config.toml
n_layer = 13
d_model = 256
n_head = 4
n_kv_head = 4
head_dim = 32
d_mlp = 704
vocab_size = 4357
activation = "swiglu"
norm = "rmsnorm"
norm_place = "pre"
norm_eps = 1e-06
positions = "rope"
rope_base = 10000.0
rope_fraction = 1.0
qk_norm = false
attn_scale = 0.177
bias = "none"
tie_embeddings = false
parallel_block = false
init = "orth"
init_std_qkv = 0.0317
init_std_o = 0.0394
init_std_up = 0.0454
init_std_down = 0.0454
optimizer = "muon_hyperball"
lr = 0.00679
beta1 = 0.95
weight_decay = 0.0
lr_head = 0.0277
grad_clip = 1.0
warmup_steps = 200
schedule = "wsd"
decay_fraction = 1.0
decay_shape = "linear"
final_lr_fraction = 0.1
batch_tokens = [65536, 131072, 262144, 524288]
seq_len = 512
doc_mask = true
train_tokens = 625900000
steps = 3257
dataset = "wikipedia_en"
Each number is 50 + 15 x the weight over the matrix's rms, rounded and kept within 0 to 99. Layers, rows and columns count from 0.

# gate: layer 8 MLP gate, 704x256, rms 0.0454, rows 279-287, columns 128-255
# up: layer 8 MLP up, 704x256, rms 0.0454, rows 279-286, columns 128-255
# down: layer 8 MLP down (transposed), 704x256, rms 0.0454, rows 279-286, columns 128-255
gate279:47 28 27 27 63 71 52 66 49 41 49 56 58 50 55 67 48 39 74 48 21 34 31 44 54 57 40 74 35 65 65 53 36 36 56 23 36 66 42 31 43 51 79 39 65 49 59 78 51 28 54 61 64 58 86 45 31 32 85 58 56 44 47 66 42 22 48 55 63 61 61 44 67 42 45 72 69 74 42 55 64 41 51 47 41 46 36 26 30 22 39 58 60 44 35 29 42 45 85 29 71 45 77 35 70 70 59 46 34 48 48 64 40 58 66 62 34 46 43 27 68 42 23 31 57 60 31 35
up279:77 40 40 41 39 75 38 54 40 47 44 59 50 38 46 38 53 56 55 29 54 69 28 49 29 51 75 03 19 59 33 66 57 54 01 50 47 33 35 47 42 75 47 76 55 28 53 55 48 47 61 83 55 54 19 35 15 27 66 78 57 54 65 21 48 33 42 32 33 86 63 52 43 56 43 38 51 61 51 39 44 40 45 70 41 68 48 32 72 29 46 52 45 57 62 48 33 88 56 73 49 69 65 42 66 13 66 20 56 47 68 63 71 39 31 51 34 42 55 57 45 24 63 43 58 38 54 53
down279:55 47 63 56 36 65 65 45 94 17 48 41 43 62 52 71 43 59 61 26 51 31 35 40 44 65 53 58 27 41 45 66 23 50 56 21 64 48 81 30 37 58 54 44 41 46 74 49 74 64 48 67 67 56 51 65 43 49 59 40 59 60 32 32 33 33 60 35 60 65 40 63 27 58 53 61 63 55 74 43 86 45 68 39 53 52 72 52 83 27 57 41 61 44 65 48 22 58 80 59 48 44 70 34 89 67 18 45 33 57 45 50 63 47 65 35 32 55 66 64 53 35 28 34 51 86 25 58
gate280:41 45 48 53 40 61 50 46 54 31 56 40 64 28 80 63 64 77 54 55 45 58 42 36 54 58 34 45 30 45 30 68 77 24 33 62 34 55 63 21 42 52 64 63 40 46 69 39 52 53 31 57 62 41 52 55 55 53 57 40 47 61 48 65 75 32 47 60 52 89 60 41 44 28 60 74 39 41 57 30 66 59 71 43 42 44 53 28 56 72 16 63 58 75 42 57 58 63 29 40 34 40 37 58 61 85 53 70 35 53 52 59 52 56 60 58 50 70 70 27 72 51 61 46 69 68 42 30
up280:48 47 50 62 55 54 38 61 54 45 52 64 61 46 58 56 46 39 37 49 48 45 13 49 50 21 74 66 46 35 65 30 45 24 47 13 49 50 54 54 73 54 26 61 62 53 27 39 58 76 39 56 51 55 38 37 37 40 79 63 51 55 40 77 58 32 40 45 59 57 53 44 55 43 50 55 72 36 75 70 79 60 23 96 72 57 24 38 44 29 52 38 52 49 34 54 66 49 65 81 65 40 38 73 71 33 36 67 47 50 51 63 44 45 49 63 83 16 59 69 46 71 51 33 61 55 46 39
down280:48 59 56 37 35 39 71 46 45 50 37 64 48 77 29 23 49 51 37 39 46 56 61 44 29 55 64 38 44 30 66 47 41 55 76 75 52 43 42 32 97 40 35 51 43 32 51 30 20 57 48 43 46 63 63 44 46 38 48 62 63 54 68 47 53 55 75 43 65 53 57 64 52 47 39 72 62 52 38 21 24 58 57 78 83 44 55 47 51 41 74 16 50 91 55 56 33 50 39 57 55 31 49 56 39 33 36 49 51 49 62 61 22 46 39 41 47 65 50 77 43 39 70 63 24 38 43 46
gate281:58 79 63 41 48 62 25 49 65 29 37 62 43 45 44 45 53 53 44 40 37 74 35 32 45 44 74 59 65 65 52 36 53 54 71 35 46 36 34 44 61 39 55 75 18 47 32 53 64 50 26 38 62 60 46 41 21 35 49 67 33 43 53 54 54 51 66 51 64 18 59 23 49 55 49 36 42 54 31 67 79 46 61 49 50 75 24 31 49 77 46 52 47 53 41 51 49 68 68 51 61 43 59 48 59 77 38 65 57 15 66 88 44 52 75 74 22 41 58 47 40 33 51 48 63 54 51 31
up281:48 37 45 27 66 43 31 50 44 57 33 23 53 53 51 36 52 31 54 58 47 36 39 54 82 36 45 69 25 48 31 68 46 44 50 56 58 30 41 65 32 77 70 44 51 74 39 65 52 65 70 69 71 69 48 35 58 32 42 30 34 64 48 56 53 43 50 71 23 90 59 59 73 24 52 46 27 59 65 40 44 55 37 21 54 22 55 46 65 43 33 46 45 36 63 49 69 38 20 53 44 38 76 36 20 17 70 12 54 67 25 52 56 59 67 48 50 48 37 44 38 26 30 53 53 60 49 78
down281:83 88 54 24 57 57 53 69 79 34 58 49 33 83 52 38 57 82 35 68 43 68 46 35 52 49 22 62 42 39 38 30 31 72 54 40 47 41 40 41 29 45 42 90 51 41 65 72 71 60 39 51 71 57 58 53 51 48 55 67 56 61 44 22 78 40 53 43 18 40 40 58 48 50 23 40 52 52 53 43 62 50 07 77 50 62 44 69 59 56 39 52 52 23 57 51 65 55 72 33 68 63 36 42 47 84 47 19 33 55 49 60 68 75 55 42 54 48 47 59 44 62 65 34 47 57 52 43
gate282:59 38 48 47 73 37 54 37 51 49 64 53 62 62 48 52 42 31 48 51 61 52 45 35 67 57 41 55 36 41 29 46 52 28 62 53 41 70 47 42 68 43 36 43 55 68 61 67 55 47 52 43 37 57 45 52 45 36 49 51 71 53 42 60 45 45 39 20 43 73 60 61 65 47 43 51 49 53 63 51 45 48 59 47 50 35 71 24 17 45 62 46 59 41 46 44 35 45 44 51 46 55 58 77 79 76 66 57 48 49 65 47 51 66 84 70 70 47 69 46 51 37 60 50 49 30 51 58
up282:46 53 43 52 40 50 60 51 29 66 28 49 51 45 35 55 66 66 51 45 53 73 69 50 66 53 64 38 60 32 56 35 46 49 36 68 53 61 51 56 27 52 30 47 20 35 48 63 30 58 68 51 42 48 66 65 60 45 32 75 67 51 56 35 61 48 55 62 39 48 70 57 54 59 50 44 30 58 47 51 63 73 54 50 50 33 33 43 45 53 58 60 43 51 58 60 55 38 62 38 45 61 40 39 53 67 79 68 40 36 50 49 48 76 81 59 47 62 19 49 69 44 46 82 24 27 66 60
down282:52 75 49 40 53 23 50 38 20 49 47 44 41 62 31 49 58 59 80 29 61 42 70 46 67 35 54 45 60 55 49 58 34 52 49 50 69 50 50 61 57 64 83 34 36 64 60 67 45 55 62 40 49 45 41 32 47 66 60 60 52 47 52 91 66 61 44 61 68 24 36 52 52 54 49 73 44 45 41 54 63 45 65 59 63 53 45 63 77 53 41 40 35 60 58 60 62 66 45 54 79 57 57 43 25 75 52 51 27 65 71 49 74 35 58 32 72 55 50 44 51 61 44 56 33 67 49 63
gate283:43 41 41 56 29 53 11 68 57 52 92 59 69 51 73 60 73 56 64 57 35 79 72 35 51 54 53 22 36 56 57 65 29 40 54 67 42 32 74 50 74 72 30 24 54 33 53 71 18 71 54 42 37 40 13 61 54 42 45 56 54 32 49 28 99 60 35 68 59 51 45 77 29 40 33 91 69 63 55 46 40 07 56 40 74 46 34 32 40 49 56 56 32 58 43 36 35 65 49 51 64 55 58 55 85 67 54 56 52 31 53 29 44 67 65 58 57 56 40 40 60 43 15 19 43 52 61 60
up283:38 49 76 44 38 48 33 63 55 23 56 44 55 72 50 70 60 60 59 65 76 84 46 34 16 52 50 37 40 61 46 42 41 40 71 45 49 38 51 43 51 56 41 47 64 60 25 63 41 54 59 52 24 76 42 20 37 41 51 34 26 18 95 41 85 40 47 63 52 54 42 58 34 39 30 38 43 43 38 51 59 42 32 49 60 34 23 43 73 80 37 56 50 63 38 50 41 55 36 65 52 48 39 62 64 48 77 75 58 56 50 41 48 50 51 64 17 74 57 17 65 36 60 57 36 52 76 33
down283:44 76 58 59 55 70 90 44 45 52 29 63 54 62 31 52 30 49 51 65 51 19 67 61 51 37 43 80 59 45 40 32 28 51 32 69 79 36 32 83 62 41 61 59 25 57 72 35 48 46 54 65 40 52 58 58 88 48 54 43 75 56 44 67 28 27 67 40 32 50 39 33 91 80 16 42 44 45 74 35 54 55 53 57 15 76 58 80 54 17 60 55 66 41 63 78 45 64 70 52 31 62 28 14 69 50 35 18 68 68 35 73 50 62 49 42 38 43 54 62 32 71 49 72 53 57 48 33
gate284:63 70 79 66 98 72 52 56 47 61 45 49 59 66 37 42 72 38 80 39 39 46 40 42 15 41 31 47 87 46 62 45 43 78 66 29 30 07 47 46 39 59 26 25 48 33 50 75 82 37 66 34 37 54 57 31 45 41 31 36 41 43 33 69 76 31 34 48 57 24 58 65 31 49 47 36 45 37 57 39 62 68 33 44 16 64 57 64 52 37 42 53 58 44 60 59 50 40 71 49 64 34 65 58 67 43 53 52 79 07 44 74 63 48 59 28 35 65 54 36 56 71 69 67 57 76 65 45
up284:36 08 51 39 70 41 39 39 45 48 36 38 31 64 50 62 64 45 71 56 42 31 68 47 46 50 61 77 57 49 32 40 50 65 23 41 53 51 34 25 19 72 13 82 22 67 34 55 63 52 60 36 20 62 39 55 57 31 73 61 70 34 44 34 32 42 28 61 42 53 29 68 60 47 59 55 58 52 59 47 31 23 56 30 63 46 43 45 41 67 36 47 43 27 51 66 65 47 57 06 63 59 55 59 12 64 44 71 39 62 41 32 45 25 36 46 70 51 36 66 15 45 39 65 28 63 41 77
down284:73 49 60 55 56 57 46 48 58 45 56 30 35 80 78 69 43 39 48 60 49 51 10 44 50 78 52 62 51 52 55 50 44 44 01 48 57 61 28 65 21 69 41 65 52 70 59 49 58 79 56 53 82 50 68 70 31 45 44 30 54 42 52 31 37 82 51 35 53 43 77 52 48 72 21 28 60 31 47 34 70 42 26 61 58 44 48 56 40 38 70 32 83 14 17 74 44 85 63 45 39 66 39 55 24 69 43 48 65 60 55 35 62 59 30 39 36 52 29 56 77 51 36 35 36 28 35 41
gate285:44 41 45 43 26 71 56 57 39 62 40 58 47 49 45 43 33 22 34 73 86 74 43 45 62 59 61 41 57 70 45 55 41 46 76 48 54 71 31 71 38 42 34 55 64 63 54 54 21 37 40 45 35 48 66 14 64 64 52 56 61 60 83 44 49 38 43 43 52 65 49 64 42 78 58 61 43 55 53 53 69 55 49 51 22 51 41 40 50 56 23 61 58 18 27 43 39 43 42 44 61 54 51 85 53 68 49 51 55 67 56 44 53 26 77 46 52 33 45 61 59 43 43 45 60 48 45 42
up285:46 54 39 56 65 33 58 36 28 48 58 53 86 36 64 43 66 68 87 33 27 57 58 43 33 42 54 58 60 68 49 52 27 37 32 57 59 50 31 32 61 17 41 46 30 56 45 17 35 61 67 58 50 63 54 33 56 45 53 35 74 43 51 73 43 62 47 52 29 50 24 24 48 41 32 46 45 46 22 30 55 51 56 14 42 18 49 60 46 44 48 64 61 94 40 37 19 36 59 51 43 85 25 51 40 52 62 92 57 55 39 50 23 35 40 42 37 52 32 48 39 63 24 61 49 61 68 55
down285:49 31 48 51 47 60 47 35 41 27 62 32 36 33 63 42 48 39 52 64 69 28 47 65 46 58 46 46 63 26 57 53 55 54 44 49 52 54 66 53 56 54 70 41 41 27 40 34 47 46 41 30 49 46 37 47 25 38 24 28 22 49 47 21 53 44 29 49 49 36 48 61 38 29 36 52 55 50 51 80 26 52 66 79 75 45 38 41 25 49 54 83 52 46 36 41 54 47 55 30 49 30 73 53 54 16 37 52 30 46 51 50 52 68 34 49 67 36 67 58 75 48 69 42 26 31 34 61
gate286:44 43 40 47 53 41 67 64 43 41 70 39 41 63 52 67 38 58 26 36 42 59 41 33 59 59 81 22 87 39 38 40 60 44 47 64 44 42 82 42 57 59 29 75 50 40 64 46 60 62 57 51 52 69 38 58 59 68 61 43 56 48 43 70 16 50 42 53 42 55 53 30 46 54 49 27 35 50 45 35 68 39 41 54 81 68 67 39 54 64 69 39 67 63 45 71 47 56 43 39 39 77 28 56 58 49 66 42 30 69 52 60 44 79 75 46 71 39 47 48 69 55 52 79 81 61 44 45
up286:68 44 47 56 43 09 29 65 51 59 55 45 64 70 40 43 44 67 48 60 29 45 36 43 54 59 35 50 47 74 43 77 77 52 71 50 70 64 47 35 55 15 70 65 65 58 56 64 40 28 60 50 40 38 33 50 39 46 45 50 22 56 73 53 42 50 43 31 52 46 43 42 48 74 33 52 33 70 45 36 47 64 30 29 49 56 51 55 57 42 51 54 43 69 70 59 53 25 44 40 80 45 47 38 39 37 40 36 55 70 53 51 66 41 59 62 35 27 55 58 75 61 47 47 53 47 80 45
down286:72 53 42 53 58 64 64 53 40 38 63 40 45 00 32 55 36 16 56 42 62 32 59 48 61 44 46 50 60 21 62 49 13 62 35 29 28 26 73 55 67 54 49 48 38 44 51 47 61 55 60 64 44 36 49 41 50 44 59 39 48 65 36 51 64 50 33 55 32 59 43 60 44 37 56 27 51 40 45 52 49 55 25 99 57 11 52 50 52 45 60 59 45 64 54 39 61 31 53 68 41 58 41 59 60 47 68 54 45 49 46 45 66 44 60 47 70 38 50 26 13 75 73 53 41 27 55 63
gate287:56 56 62 32 57 44 59 36 24 36 58 28 54 35 43 41 63 45 60 55 71 70 62 27 37 56 20 39 47 33 17 45 53 69 65 70 04 58 45 45 42 36 68 67 52 35 55 67 20 55 41 47 16 65 57 69 53 42 58 45 59 41 35 51 61 53 44 52 64 44 67 47 62 45 28 64 61 33 34 58 47 73 72 38 67 62 35 66 13 52 51 39 52 48 42 63 78 62 76 69 48 57 15 53 64 57 54 64 58 42 38 45 33 15 68 58 41 77 39 13 17 60 34 72 56 42 85 40